python train.py --hidden_size=512 --head_dim=32 --vocab_size=9151 --rope_theta=10000.0 --bias="none" --tie_word_embeddings=false --parallel_block=false --init_std_qkv=0.023 --warmup_steps=200 --schedule="wsd" --decay_fraction=0.56 --final_lr_fraction=0.0 --doc_mask=true --train_tokens=1020000000
Each number is 200 + 30 x the weight over its row's rms, rounded and kept within 0 to 999. Layers, rows and columns count from 0. The size before them is the row's rms in percent of the matrix's.

# up: layer 2 MLP up, 1024x512, rms 0.0815, rows 563-597, columns 0-63
# down: layer 2 MLP down (transposed), 1024x512, rms 0.0726, rows 563-597, columns 0-63
# gate: layer 2 MLP gate, 1024x512, rms 0.0829, rows 564-598, columns 0-63
up563,108,170,226,206,238,229,214,216,116,242,171,212,199,201,286,223,184,240,233,218,215,225,191,235,139,190,190,222,205,226,203,212,200,212,195,260,226,175,175,214,249,135,206,225,217,161,187,262,213,185,169,174,205,250,209,245,200,214,185,158,251,242,218,217,238
down563,100,198,182,213,219,221,217,154,215,230,194,208,201,133,123,170,195,204,232,229,158,177,235,210,205,182,230,195,209,194,225,214,196,212,194,174,159,187,226,219,216,202,223,193,249,223,183,237,211,194,167,240,229,149,167,250,210,195,251,151,204,192,178,223,145
gate564,101,152,186,207,195,254,193,211,217,209,230,249,179,191,150,219,196,218,177,213,227,207,190,78,203,202,179,186,226,236,156,205,138,230,204,171,206,235,122,242,219,245,188,227,209,189,165,186,190,232,209,200,202,188,205,201,205,249,243,186,219,174,178,168,181
up564,101,220,245,192,193,199,253,195,231,169,301,161,194,179,210,217,182,176,212,245,180,221,226,237,168,168,213,169,176,181,230,169,221,216,156,292,195,144,220,204,194,190,211,190,148,185,164,215,184,171,231,246,207,167,208,213,195,216,229,209,193,195,216,218,185
down564,102,207,225,246,183,224,243,223,182,188,227,191,183,191,220,192,210,229,248,161,175,239,167,182,254,255,223,218,188,213,249,195,212,221,230,210,193,114,211,220,139,162,202,158,211,208,171,204,209,209,205,228,242,208,166,260,198,165,175,197,190,219,207,231,257
gate565,098,171,248,256,183,160,206,202,240,156,237,197,248,178,242,185,189,127,172,164,218,180,220,193,143,235,194,206,200,226,242,182,198,220,186,241,155,214,197,169,284,163,195,195,204,273,181,209,204,197,131,168,184,190,222,182,182,175,202,263,212,189,231,182,143
up565,096,198,212,179,188,265,172,169,149,195,161,223,180,188,172,225,153,245,206,185,247,221,150,230,218,166,126,175,211,205,247,213,203,178,254,184,234,199,221,194,207,174,272,242,170,191,231,254,187,196,222,246,190,221,260,216,214,207,246,169,176,185,265,209,178
down565,095,246,179,159,170,249,210,184,161,191,160,184,157,204,199,216,208,178,183,201,205,218,185,265,185,135,130,182,170,218,242,185,194,249,216,211,237,239,169,186,182,179,172,241,253,242,210,206,185,240,253,177,189,208,195,161,186,206,151,182,184,195,207,247,216
gate566,099,227,225,163,154,168,232,154,280,243,199,202,195,214,229,210,210,212,226,179,179,198,232,231,185,182,208,203,205,173,237,212,210,151,233,218,185,243,246,164,213,226,207,204,220,194,235,157,194,157,199,179,193,190,183,191,210,191,220,102,153,186,164,208,191
up566,093,176,183,187,193,248,156,182,195,213,159,145,172,237,257,195,197,210,233,188,194,175,279,168,190,226,166,208,227,174,177,212,135,204,183,233,204,162,134,242,158,207,181,197,229,243,186,175,186,210,202,169,195,194,193,196,210,181,254,132,140,187,226,211,248
down566,100,179,160,222,142,231,200,161,213,212,237,148,175,202,210,197,214,222,214,194,215,188,193,195,152,197,172,183,240,151,127,200,202,145,249,248,178,189,233,164,243,160,171,167,164,208,223,184,176,206,218,176,182,191,231,166,217,198,237,198,223,221,226,190,192
gate567,097,193,169,245,186,221,202,189,261,153,221,193,208,194,257,151,205,234,188,204,209,194,174,270,178,180,207,236,202,181,196,168,237,169,248,229,229,213,186,199,259,221,208,215,191,206,137,222,189,189,249,232,181,209,199,229,204,232,214,208,216,195,188,229,230
up567,096,233,228,197,222,246,199,223,193,225,183,167,249,189,178,222,171,188,212,201,181,164,208,236,188,241,222,169,272,210,213,193,215,234,155,242,187,164,170,167,167,205,211,204,229,161,207,192,188,180,220,205,216,178,215,170,155,193,114,202,196,203,220,250,168
down567,094,130,270,195,194,214,194,223,183,195,178,150,208,204,202,166,203,179,161,183,200,215,164,182,213,187,275,164,174,179,204,166,227,143,213,217,187,192,178,255,219,198,201,198,216,186,253,153,259,209,208,163,188,169,234,175,163,193,216,216,176,203,175,159,174
gate568,106,197,217,200,143,187,176,196,210,208,183,208,188,186,249,189,208,134,198,140,221,193,186,226,176,207,153,197,253,184,261,220,196,224,231,259,202,180,192,209,207,204,171,219,178,194,197,180,205,221,225,172,163,195,156,247,216,220,195,164,212,206,166,177,178
up568,104,188,154,244,175,194,203,200,235,204,175,238,180,181,180,206,167,201,207,154,210,213,205,221,229,184,215,144,230,185,172,242,208,229,213,186,199,210,209,174,215,207,202,189,197,196,251,177,244,227,188,194,152,167,202,181,228,218,169,247,199,231,166,191,214
down568,092,235,192,168,188,224,206,235,204,155,213,192,191,233,160,221,209,196,199,173,203,195,183,195,229,171,216,237,133,198,246,171,235,242,218,198,199,195,198,174,169,238,215,237,225,192,205,179,194,167,174,203,211,208,221,173,161,236,210,167,183,230,177,199,182
gate569,096,163,220,173,204,255,265,138,207,145,232,182,150,176,227,145,237,168,204,167,211,221,189,215,232,174,195,141,184,182,158,209,211,189,291,186,200,241,184,194,189,205,176,202,236,231,173,215,166,174,142,236,246,229,146,184,180,205,202,215,213,176,138,279,178
up569,092,155,221,157,227,150,198,181,208,188,201,204,221,197,173,124,195,196,192,174,175,252,174,228,186,213,177,199,230,208,211,204,204,207,158,195,150,221,241,183,204,155,196,184,253,233,133,223,243,265,196,202,219,189,215,177,223,166,178,169,185,181,226,158,239
down569,103,239,182,205,217,208,241,177,175,235,169,205,243,114,167,248,178,170,204,194,236,224,191,186,191,220,205,200,122,224,167,206,221,190,201,216,187,212,223,180,205,207,210,199,156,190,173,204,199,187,205,192,185,208,212,186,180,260,229,217,160,200,197,191,250
gate570,102,189,181,206,212,202,211,262,213,190,176,210,179,142,269,222,226,197,194,216,206,247,215,244,216,239,181,247,204,210,229,213,223,199,203,216,164,220,251,188,241,194,211,171,215,253,197,200,200,196,212,213,149,181,243,241,175,184,171,223,219,262,225,196,183
up570,104,220,187,209,167,192,184,253,208,197,188,154,195,249,178,189,213,190,183,148,161,212,205,257,176,274,172,198,187,223,232,221,240,232,172,164,194,138,167,197,217,190,195,187,222,191,159,210,164,231,202,208,183,209,197,212,203,151,167,225,180,166,250,218,235
down570,106,175,200,173,195,209,196,134,212,193,190,246,206,209,131,196,176,168,195,200,207,214,260,115,172,195,252,188,222,208,144,210,119,228,216,235,128,186,192,189,167,224,217,159,192,229,220,200,222,206,205,192,173,211,179,193,192,135,199,165,235,194,226,266,216
gate571,107,143,189,227,195,201,181,226,190,187,178,180,216,188,189,212,240,249,224,297,147,180,183,212,217,158,243,222,217,205,165,179,177,206,172,233,239,174,202,202,200,226,201,236,204,202,209,185,188,207,177,157,179,157,178,238,173,186,248,217,225,156,219,140,200
up571,100,146,271,223,207,142,229,219,231,232,207,233,182,150,171,202,223,188,159,218,255,196,165,218,220,181,180,167,202,199,214,171,233,187,205,195,167,227,222,164,211,204,189,214,205,172,245,167,219,135,201,151,182,184,185,186,240,182,252,291,163,201,192,194,166
down571,104,124,163,235,196,160,219,163,176,221,183,163,190,140,209,193,229,198,172,239,208,138,175,166,198,205,220,202,184,253,248,177,188,223,252,189,198,201,251,149,216,197,205,180,203,183,224,186,264,221,260,228,220,177,201,202,259,211,189,194,179,181,215,188,241
gate572,088,251,193,189,231,263,224,188,184,140,223,216,228,207,207,238,220,170,198,141,217,207,197,148,175,211,191,190,233,197,180,249,224,189,226,267,186,164,245,198,221,179,228,190,211,194,196,198,235,252,228,200,204,201,260,157,255,176,229,211,216,253,210,168,224
up572,084,233,206,271,142,149,177,219,192,198,196,209,208,170,165,179,206,147,198,231,123,197,175,223,217,219,195,215,168,152,211,169,178,217,227,214,209,248,204,205,232,201,161,179,165,218,179,168,186,160,173,155,222,185,210,185,227,259,170,211,191,168,168,253,199
down572,100,173,213,158,215,166,163,204,227,211,167,216,177,176,201,143,189,248,211,245,162,179,232,221,194,236,183,230,203,221,192,123,217,223,179,145,224,153,214,195,150,162,241,228,209,198,219,186,112,150,180,221,263,174,261,210,215,188,198,226,216,202,226,220,171
gate573,119,195,155,152,202,243,235,154,169,223,210,232,181,230,213,186,195,222,184,201,223,153,182,192,207,266,195,209,201,133,206,223,261,202,181,241,217,197,166,166,195,171,210,204,149,222,142,201,247,200,192,181,166,226,203,234,152,205,178,229,168,171,219,200,221
up573,116,211,190,239,202,214,156,186,198,237,168,209,239,200,188,159,269,179,222,255,205,229,244,202,223,190,241,203,227,210,208,197,172,173,115,196,155,144,212,196,152,230,147,189,193,156,212,151,167,148,223,159,190,192,186,245,188,181,185,232,207,207,194,180,159
down573,096,161,246,216,212,192,183,214,181,120,243,234,151,213,129,174,172,204,178,230,206,184,195,151,196,204,229,247,205,178,141,169,190,183,189,224,149,157,223,210,234,201,201,178,245,159,178,197,207,243,231,206,225,157,243,305,181,191,231,196,193,183,185,207,176
gate574,109,209,231,203,197,150,163,218,243,182,191,196,217,175,232,174,205,159,247,209,210,144,183,214,215,190,201,135,167,142,184,243,202,147,160,260,200,223,204,199,229,202,193,209,215,184,219,166,187,229,117,206,182,188,216,209,186,161,171,234,261,104,204,223,189
up574,103,145,172,224,225,190,184,205,196,244,232,200,195,218,205,239,185,238,164,182,199,253,229,208,154,183,222,231,228,268,203,189,152,221,166,187,235,169,229,141,167,224,176,172,204,238,196,187,196,214,204,131,212,207,173,216,218,185,167,194,154,231,238,163,199
down574,101,198,228,168,181,154,155,246,170,223,195,233,172,129,204,182,220,191,201,218,171,206,228,185,208,209,183,206,206,160,191,210,200,219,170,211,168,172,236,223,218,184,195,227,212,165,189,204,241,212,193,165,192,191,161,187,217,229,246,195,216,197,176,166,175
gate575,128,211,210,215,180,188,195,231,228,222,185,204,166,158,187,256,203,132,189,209,217,233,218,269,237,203,137,240,208,222,251,229,197,174,211,259,185,198,183,121,215,189,168,153,189,162,188,220,207,196,169,252,251,247,259,179,229,209,190,236,208,203,180,285,187
up575,124,215,220,225,217,188,196,198,227,166,215,234,252,208,136,193,190,203,170,152,206,177,205,107,178,210,245,178,190,212,202,221,225,204,211,187,208,130,195,243,226,211,160,243,176,216,231,270,170,179,273,205,233,145,176,176,182,187,200,182,148,159,204,226,181
down575,098,199,206,137,194,275,170,238,245,191,208,142,241,171,197,171,260,174,183,237,177,196,175,236,149,182,221,221,145,245,210,195,195,185,165,211,139,205,181,186,182,180,205,184,220,199,210,141,176,221,139,186,218,205,284,218,188,171,180,226,189,194,162,142,169
gate576,110,222,147,206,201,194,258,203,173,186,273,192,207,182,218,199,213,242,195,152,169,180,182,199,206,139,138,221,227,211,230,144,171,178,205,257,215,173,200,208,177,145,195,225,231,232,176,235,152,219,223,245,157,206,234,244,180,214,177,271,188,111,174,182,214
up576,099,149,230,228,191,206,167,181,216,208,155,209,218,215,161,176,157,176,229,232,207,202,157,218,219,216,231,199,182,191,179,222,195,188,198,234,221,154,279,210,225,246,194,243,213,180,181,185,208,170,190,208,232,204,186,209,140,179,242,210,227,211,193,222,225
down576,094,153,186,156,196,211,217,221,160,220,191,243,201,190,126,165,243,138,187,204,190,235,182,171,154,216,270,216,203,180,223,224,234,238,202,191,182,157,179,181,185,237,263,257,242,130,197,207,201,205,220,177,248,190,207,243,182,166,251,151,182,158,196,185,180
gate577,107,229,199,197,183,196,213,146,209,281,225,207,210,200,214,201,134,243,193,193,171,222,239,197,178,222,214,278,190,210,133,166,178,204,209,187,206,174,242,200,181,172,233,242,131,197,194,208,162,198,225,216,182,214,149,224,176,181,222,212,216,242,182,212,204
up577,105,232,187,212,239,180,216,123,149,242,198,210,194,223,218,205,231,216,146,205,265,234,169,185,233,207,212,208,117,196,201,150,155,197,236,196,183,154,210,147,209,198,188,182,184,225,190,176,200,197,202,221,138,205,144,216,161,162,207,180,170,171,177,201,219
down577,098,242,180,151,219,172,236,209,197,210,253,217,197,211,248,200,237,199,166,251,206,203,252,114,205,274,209,217,165,194,174,159,211,160,226,189,198,174,161,168,191,210,205,168,230,152,230,212,222,212,192,212,139,238,224,257,214,161,242,214,215,185,223,166,161
gate578,106,173,216,204,219,242,220,229,173,227,173,248,226,261,202,146,176,217,215,235,202,216,203,216,160,173,215,204,234,217,175,217,186,192,180,222,193,210,171,248,185,215,226,196,168,182,170,137,145,160,154,196,175,237,208,205,183,204,199,220,187,208,228,218,202
up578,107,166,164,207,174,206,197,258,163,183,192,217,182,217,230,195,162,206,218,239,255,230,215,248,184,172,188,212,237,217,236,202,226,193,174,162,224,175,198,210,244,214,230,216,222,206,229,205,214,154,197,150,196,204,225,189,217,202,219,220,153,170,186,186,156
down578,101,170,170,215,185,198,199,197,162,230,171,217,209,235,252,240,230,215,152,186,206,210,176,191,188,200,161,287,237,186,197,183,187,129,214,195,250,182,186,225,219,253,205,202,151,212,190,224,151,205,188,227,170,194,171,233,175,185,226,247,193,208,219,213,161
gate579,095,225,199,200,212,210,210,205,201,217,183,222,174,144,212,217,141,179,191,171,204,100,217,186,162,184,222,164,165,193,167,235,196,178,225,194,242,167,160,176,176,226,226,284,173,171,229,260,186,194,224,213,265,175,204,225,214,229,177,199,262,180,238,168,134
up579,093,195,248,199,158,156,167,189,204,196,196,153,174,192,201,167,218,208,232,170,205,199,184,169,223,197,193,173,233,140,152,270,196,168,195,219,239,206,198,205,163,273,241,174,195,169,223,195,163,178,239,193,238,145,170,217,220,179,223,220,218,195,285,230,164
down579,100,184,265,172,212,194,177,155,186,221,212,191,251,215,218,197,287,194,178,193,162,233,204,206,216,239,164,213,228,209,246,152,216,221,220,201,160,194,203,186,168,185,201,166,219,205,134,176,254,207,190,168,182,218,141,232,176,199,198,192,185,228,135,228,167
gate580,092,218,195,180,185,238,197,189,217,222,162,164,157,175,268,211,218,174,182,184,149,245,218,161,245,200,182,177,223,183,204,234,163,207,208,208,187,224,220,243,219,186,213,222,239,172,250,137,209,229,268,260,238,202,198,190,253,172,208,228,172,235,217,191,223
up580,095,236,241,138,198,171,218,194,207,225,280,209,191,247,222,197,217,227,222,196,270,172,136,205,163,198,222,187,152,189,185,175,214,162,191,220,210,137,194,167,222,166,201,168,194,162,175,219,186,190,139,182,204,180,212,162,175,205,143,175,277,213,167,201,192
down580,102,210,209,206,175,181,162,231,149,183,182,202,210,207,147,145,215,187,241,174,209,187,239,241,191,211,223,186,236,217,243,173,240,179,227,132,131,236,190,194,220,183,229,254,200,201,158,144,225,149,205,223,219,171,191,212,202,131,220,213,196,201,192,125,215
gate581,115,222,233,225,190,212,191,222,180,188,225,144,204,225,281,199,196,197,205,189,199,208,253,236,228,242,174,172,178,194,150,166,205,186,191,209,209,245,126,197,186,150,191,253,137,218,236,263,197,209,202,215,174,210,161,214,172,161,213,198,186,230,168,195,216
up581,111,214,213,161,147,247,185,213,203,215,207,214,195,165,242,172,167,177,197,206,184,235,272,201,223,170,219,214,204,222,184,174,228,139,197,135,181,201,174,213,230,172,180,223,196,223,241,202,170,235,188,212,225,219,162,214,203,217,159,207,176,191,204,178,199
down581,097,213,244,215,210,236,186,237,236,173,220,188,158,212,185,203,166,238,169,234,193,214,180,181,224,208,195,191,120,187,162,174,246,144,197,195,218,161,228,214,244,197,205,183,206,136,186,208,194,190,163,211,167,192,198,182,196,173,229,189,225,164,185,131,259
gate582,106,159,206,203,178,194,190,210,243,189,203,181,295,178,247,242,251,189,184,189,238,167,216,186,186,239,212,176,221,226,214,200,224,223,283,157,193,238,213,205,196,210,213,157,212,141,184,229,236,231,193,276,189,213,261,210,219,262,241,187,258,194,196,173,244
up582,098,225,163,231,209,172,149,173,179,199,221,214,173,206,219,136,173,202,256,214,162,179,189,198,182,218,195,171,166,231,225,179,237,233,162,173,218,255,205,223,168,242,218,234,188,198,194,162,216,134,162,167,159,252,207,169,198,148,254,209,179,189,160,208,248
down582,095,260,169,191,188,202,211,189,246,203,204,207,214,168,239,247,203,211,157,206,168,191,287,181,261,151,168,191,201,190,219,214,281,153,265,201,190,220,207,213,196,161,252,156,136,148,208,168,214,186,236,234,221,206,224,227,183,215,237,203,214,202,273,231,222
gate583,097,231,211,206,195,165,123,203,217,169,180,202,160,199,233,194,166,181,149,163,224,219,238,179,213,196,200,224,216,172,208,223,225,166,165,195,215,188,129,227,222,251,181,206,197,194,235,237,215,199,225,182,200,210,266,144,179,239,166,187,186,257,230,202,154
up583,098,232,165,155,211,168,151,164,220,151,186,179,133,161,195,185,255,192,180,122,214,192,224,115,217,198,166,227,198,99,194,251,228,198,177,206,190,188,154,233,202,231,210,227,157,192,188,231,217,198,236,186,245,239,192,183,221,206,136,154,200,205,212,186,176
down583,099,188,200,168,225,212,198,238,235,187,215,217,189,205,217,202,169,217,278,230,213,180,185,174,230,164,203,235,183,224,197,179,196,176,154,192,158,170,221,222,196,207,198,149,234,191,248,204,192,151,266,181,209,184,172,190,251,208,234,202,216,195,222,151,200
gate584,095,209,151,208,188,159,198,206,231,222,186,209,180,191,246,198,240,205,209,168,216,165,214,157,221,194,148,238,185,222,276,193,181,187,250,226,206,171,236,189,195,269,162,201,152,191,165,203,187,219,222,139,160,191,211,185,204,216,228,250,213,169,218,183,209
up584,100,178,266,148,185,187,189,199,202,217,184,157,247,182,171,245,175,177,194,205,249,200,209,199,188,178,225,177,260,229,168,184,228,194,190,173,222,185,209,202,239,222,201,191,194,240,222,189,246,220,209,240,221,202,192,207,208,157,180,155,205,218,249,274,237
down584,102,214,207,245,160,215,117,240,186,195,212,215,151,234,207,186,238,194,220,197,159,215,188,167,214,233,157,225,174,167,186,203,182,236,119,236,188,237,175,131,253,167,219,198,193,200,221,256,124,184,177,201,182,219,185,215,207,234,156,193,190,178,159,181,275
gate585,103,211,193,157,159,229,181,266,189,186,216,193,217,229,183,245,260,124,193,164,208,179,235,169,173,242,205,155,142,184,203,181,228,163,188,251,191,207,187,212,177,208,191,177,194,116,218,183,233,199,217,151,202,205,164,239,223,247,191,196,207,169,210,212,197
up585,105,159,167,208,214,196,212,167,200,173,134,164,191,223,207,200,191,190,191,225,177,208,159,228,209,206,156,232,231,160,168,213,253,222,203,231,239,188,198,179,172,227,206,210,243,221,208,142,196,186,207,221,179,177,216,172,181,154,237,220,210,208,190,194,202
down585,099,191,186,177,209,232,167,211,207,251,237,225,195,157,174,201,177,142,190,184,222,201,209,204,208,217,207,224,257,191,210,208,171,261,174,232,239,172,248,203,217,201,188,211,173,216,92,214,217,255,211,224,226,223,191,203,230,197,155,213,207,225,235,179,164
gate586,090,197,145,240,205,200,242,181,240,155,218,205,193,183,188,155,201,219,193,147,230,188,169,198,193,156,245,161,197,220,175,195,244,226,281,226,201,164,206,222,138,174,183,182,210,209,211,181,196,238,221,188,292,186,213,148,189,233,219,135,141,199,193,305,176
up586,090,127,197,166,273,182,180,183,209,176,224,179,215,161,233,227,208,232,185,204,242,159,207,187,260,205,209,203,171,192,173,191,207,155,223,221,237,243,248,148,232,257,252,173,230,127,194,254,219,222,238,203,183,209,215,194,184,197,128,239,222,160,199,185,167
down586,102,144,170,225,236,181,214,201,164,212,226,157,191,244,210,186,301,183,196,251,174,218,219,222,166,188,173,190,259,255,266,258,179,241,192,241,181,180,222,186,191,216,169,219,230,158,182,224,243,229,226,181,228,207,223,234,190,180,179,234,237,143,174,159,171
gate587,101,237,172,229,152,225,176,192,239,220,203,186,244,196,199,190,243,244,219,147,226,222,164,167,238,215,276,174,172,194,180,217,133,151,204,171,180,231,236,183,231,244,224,182,257,203,179,256,220,185,169,219,253,217,216,166,183,163,226,186,157,206,180,191,155
up587,101,262,215,237,193,181,186,157,212,187,210,175,204,217,210,209,194,215,179,258,154,189,217,197,188,195,154,199,201,200,204,156,224,158,240,211,217,193,178,194,138,199,197,172,220,179,213,203,264,190,185,152,161,246,156,216,220,203,153,222,199,213,193,237,251
down587,108,171,190,200,242,144,234,190,225,167,183,240,234,258,211,210,159,222,206,248,219,178,171,204,213,186,180,216,254,149,249,176,178,199,190,232,209,207,196,275,197,148,204,205,225,215,231,130,196,139,177,229,191,134,218,217,241,226,182,217,201,214,199,199,215
gate588,111,213,266,189,211,212,203,150,196,179,191,189,224,232,198,169,226,209,237,173,215,292,159,185,191,212,253,159,262,202,223,199,254,182,181,193,233,235,189,213,233,183,192,192,200,207,146,166,189,175,189,208,147,249,236,163,133,220,184,191,231,141,243,249,192
up588,098,217,226,234,170,181,253,190,242,200,226,166,124,162,244,198,198,218,193,201,196,216,248,147,213,228,198,210,176,211,259,234,121,230,219,211,232,216,147,192,160,163,219,227,221,167,188,240,184,200,182,185,196,162,189,189,221,171,242,253,227,162,220,177,217
down588,099,205,195,263,160,181,249,232,188,220,176,251,191,202,170,186,213,218,157,172,190,202,240,177,219,170,198,191,243,177,218,230,239,179,166,185,154,197,199,237,184,183,218,235,228,223,183,202,169,174,204,184,236,206,179,233,227,187,239,176,236,183,215,226,229
gate589,092,191,227,216,245,140,173,225,178,185,223,205,222,202,201,182,228,164,180,192,178,197,218,197,148,211,235,225,221,164,209,156,224,198,165,211,217,221,224,154,201,178,231,179,244,208,231,145,200,176,265,204,188,160,267,207,138,192,222,196,162,201,160,237,156
up589,092,239,224,190,190,167,210,284,201,176,236,214,222,192,181,185,202,176,184,158,196,195,166,221,206,193,211,204,198,172,228,161,208,199,166,175,208,220,158,206,224,162,242,215,260,190,188,207,212,194,213,290,170,213,184,215,178,224,221,161,195,174,151,259,169
down589,091,158,230,167,167,216,155,166,232,199,191,185,210,240,247,224,192,214,165,233,139,174,203,125,182,209,227,213,223,147,236,178,155,153,166,261,218,141,255,226,168,253,186,230,145,177,229,221,163,219,177,215,176,199,235,156,202,171,177,225,220,194,205,194,208
gate590,110,174,227,157,182,213,167,193,183,247,209,220,196,217,209,209,193,239,197,203,182,209,202,209,244,230,198,272,218,202,163,169,138,166,247,209,205,213,205,194,204,225,196,155,198,169,212,138,230,218,212,254,237,190,222,221,199,130,232,199,221,161,224,207,173
up590,104,208,193,204,242,146,191,200,187,199,157,186,265,199,176,150,163,208,242,183,201,260,208,169,190,208,221,198,226,163,187,176,232,206,148,182,242,215,191,219,212,220,227,225,235,213,136,191,140,212,247,195,164,165,176,186,169,247,201,164,202,224,234,197,172
down590,099,185,228,215,206,227,151,184,194,163,294,194,184,201,250,178,199,149,244,181,218,148,221,208,178,192,193,198,189,217,218,221,195,222,176,191,179,199,228,160,211,202,205,160,237,172,149,180,225,198,179,116,198,231,190,191,221,204,183,199,164,206,188,200,202
gate591,099,199,243,205,205,171,236,186,161,156,246,180,187,233,190,144,163,202,198,279,149,256,199,219,216,232,190,186,202,212,250,213,224,215,174,169,200,204,155,240,238,232,178,158,183,198,146,239,260,197,217,195,238,159,238,242,218,182,194,186,188,157,187,201,130
up591,099,197,160,261,203,189,217,205,218,191,195,186,172,157,169,222,205,201,228,192,212,235,170,179,141,186,240,230,223,235,178,183,157,203,244,199,200,231,249,185,196,179,208,189,238,235,249,196,194,107,160,234,237,220,181,153,159,232,216,260,158,180,184,201,249
down591,104,201,219,171,191,266,193,161,187,223,195,223,224,233,178,205,191,193,208,166,217,200,171,204,160,199,186,169,178,218,202,217,178,177,204,228,172,195,148,162,179,234,211,208,228,242,199,195,157,252,213,180,145,220,218,251,173,247,196,204,252,251,258,196,224
gate592,098,164,183,170,205,181,271,177,165,207,220,159,194,249,189,249,177,206,223,179,162,223,225,227,161,197,187,229,146,186,170,232,220,137,243,211,190,164,230,230,228,161,219,199,167,175,185,182,224,196,240,183,205,218,206,256,219,221,222,243,135,163,198,205,178
up592,109,183,281,195,194,241,176,179,210,145,241,232,206,186,230,231,207,233,184,218,209,230,165,226,155,184,192,191,200,194,213,215,217,214,157,190,186,174,217,248,161,233,191,187,155,205,220,251,171,256,209,226,172,250,217,145,229,144,229,233,243,214,187,212,227
down592,102,155,148,248,196,172,207,187,209,191,214,244,223,163,175,202,175,177,153,176,240,209,181,187,219,215,221,191,188,216,147,263,209,231,166,173,163,201,188,185,220,152,203,232,213,178,167,226,219,192,166,232,221,207,192,195,270,146,224,239,168,211,167,179,269
gate593,104,157,192,179,247,224,216,184,202,202,248,244,189,230,205,215,224,174,243,185,223,188,219,195,207,245,199,141,169,247,184,165,236,187,199,243,149,193,233,200,216,175,226,229,196,163,145,227,174,200,155,161,184,206,172,213,183,190,255,193,169,192,233,205,173
up593,102,223,214,242,255,166,188,215,219,264,208,190,183,202,212,242,205,171,162,209,238,170,191,198,160,163,201,171,238,199,175,241,198,199,232,189,231,214,199,207,220,179,195,230,167,210,206,183,216,208,166,203,192,212,197,204,185,241,191,186,199,137,196,170,227
down593,099,238,245,253,167,198,179,218,190,179,184,196,201,205,170,184,168,208,218,230,164,238,176,186,229,183,232,197,193,188,208,160,159,221,178,174,200,161,189,191,196,205,191,208,205,204,189,200,165,247,150,212,213,183,203,182,185,178,190,217,229,206,189,187,242
gate594,103,183,140,190,183,190,167,177,227,242,162,198,205,198,190,224,210,146,188,207,189,196,174,192,192,172,226,191,292,249,204,178,178,198,156,201,165,223,181,190,202,186,184,145,248,198,205,180,176,216,163,316,166,165,210,208,180,208,186,248,197,158,178,232,197
up594,096,236,255,218,227,178,139,219,230,237,199,175,227,239,203,240,167,204,179,188,180,196,193,157,212,188,213,175,260,180,204,179,183,223,174,164,195,266,190,222,202,163,158,211,214,199,186,162,219,227,193,233,295,213,161,169,244,171,174,265,226,192,175,197,192
down594,101,241,198,233,199,94,172,187,164,218,184,195,233,154,259,256,178,144,223,225,186,209,232,133,242,223,166,130,171,200,186,230,187,215,210,214,182,196,191,216,159,188,192,229,214,178,238,175,199,230,149,227,227,230,261,160,218,187,199,275,232,201,200,218,214
gate595,098,268,204,227,164,142,202,226,192,163,144,205,189,214,208,186,171,228,235,204,228,237,190,148,230,151,221,189,198,235,194,214,197,210,192,130,230,216,189,185,208,224,206,187,202,212,146,243,180,201,197,193,165,191,191,170,194,209,254,195,192,227,226,160,202
up595,098,198,269,182,129,151,207,205,224,192,215,242,196,211,223,253,211,179,151,233,235,227,234,170,209,137,190,215,239,222,170,217,209,195,189,186,176,189,141,208,168,165,196,232,225,205,215,203,179,145,242,191,177,159,218,183,221,215,208,228,192,261,196,185,202
down595,101,252,148,270,220,187,206,216,169,221,205,197,198,186,198,220,178,249,194,271,162,159,193,175,228,172,166,192,159,198,198,197,175,190,177,209,239,213,178,206,189,198,189,180,200,232,193,216,220,209,198,185,169,212,198,219,232,191,197,219,257,208,195,179,206
gate596,093,240,182,172,206,197,204,133,157,190,194,231,183,184,181,151,208,183,168,175,203,233,200,271,209,177,229,225,243,186,182,194,195,219,195,152,236,150,204,201,185,155,255,218,138,145,191,198,229,224,199,216,231,251,217,194,177,164,224,226,226,224,281,155,177
up596,099,193,178,187,153,220,255,220,161,195,233,228,166,196,227,237,203,218,209,156,177,217,168,244,250,152,223,214,253,178,163,173,174,169,209,171,226,164,199,174,230,193,220,180,185,194,168,191,222,200,187,243,205,207,242,205,177,205,210,248,199,191,243,236,147
down596,099,214,160,213,141,201,224,222,213,158,217,190,261,237,203,197,150,213,247,230,212,234,221,184,225,239,168,196,178,221,224,163,219,189,127,214,153,238,214,213,231,211,148,237,186,158,176,203,170,179,218,139,208,215,168,191,213,205,251,153,211,231,178,239,208
gate597,097,135,215,161,220,180,204,153,214,208,217,176,196,203,193,219,198,205,250,178,154,224,187,221,184,217,175,179,263,169,198,210,195,171,195,219,202,186,203,220,155,182,198,204,173,242,237,221,212,203,208,200,182,223,215,189,208,232,206,172,179,212,188,151,215
up597,099,226,192,169,178,137,211,233,215,211,182,229,170,151,239,173,295,222,181,137,265,188,155,295,216,191,196,188,207,184,269,189,177,220,216,199,140,195,153,202,253,191,192,182,213,187,226,202,169,167,179,189,187,205,205,226,178,223,198,150,169,157,175,226,202
down597,099,195,186,197,188,189,248,230,155,291,196,220,134,170,159,230,260,200,211,191,206,168,259,219,231,208,173,207,180,149,196,203,210,178,205,186,195,165,188,207,198,216,203,201,149,201,184,167,262,130,157,184,180,215,213,191,160,217,166,159,128,214,192,190,139
gate598,101,205,189,151,179,216,222,244,245,179,203,177,239,196,167,164,214,225,209,209,262,196,223,248,172,204,231,160,223,257,234,186,183,227,218,206,165,245,263,143,199,223,167,136,212,183,213,178,201,206,204,208,198,223,225,211,109,256,226,205,209,194,209,236,181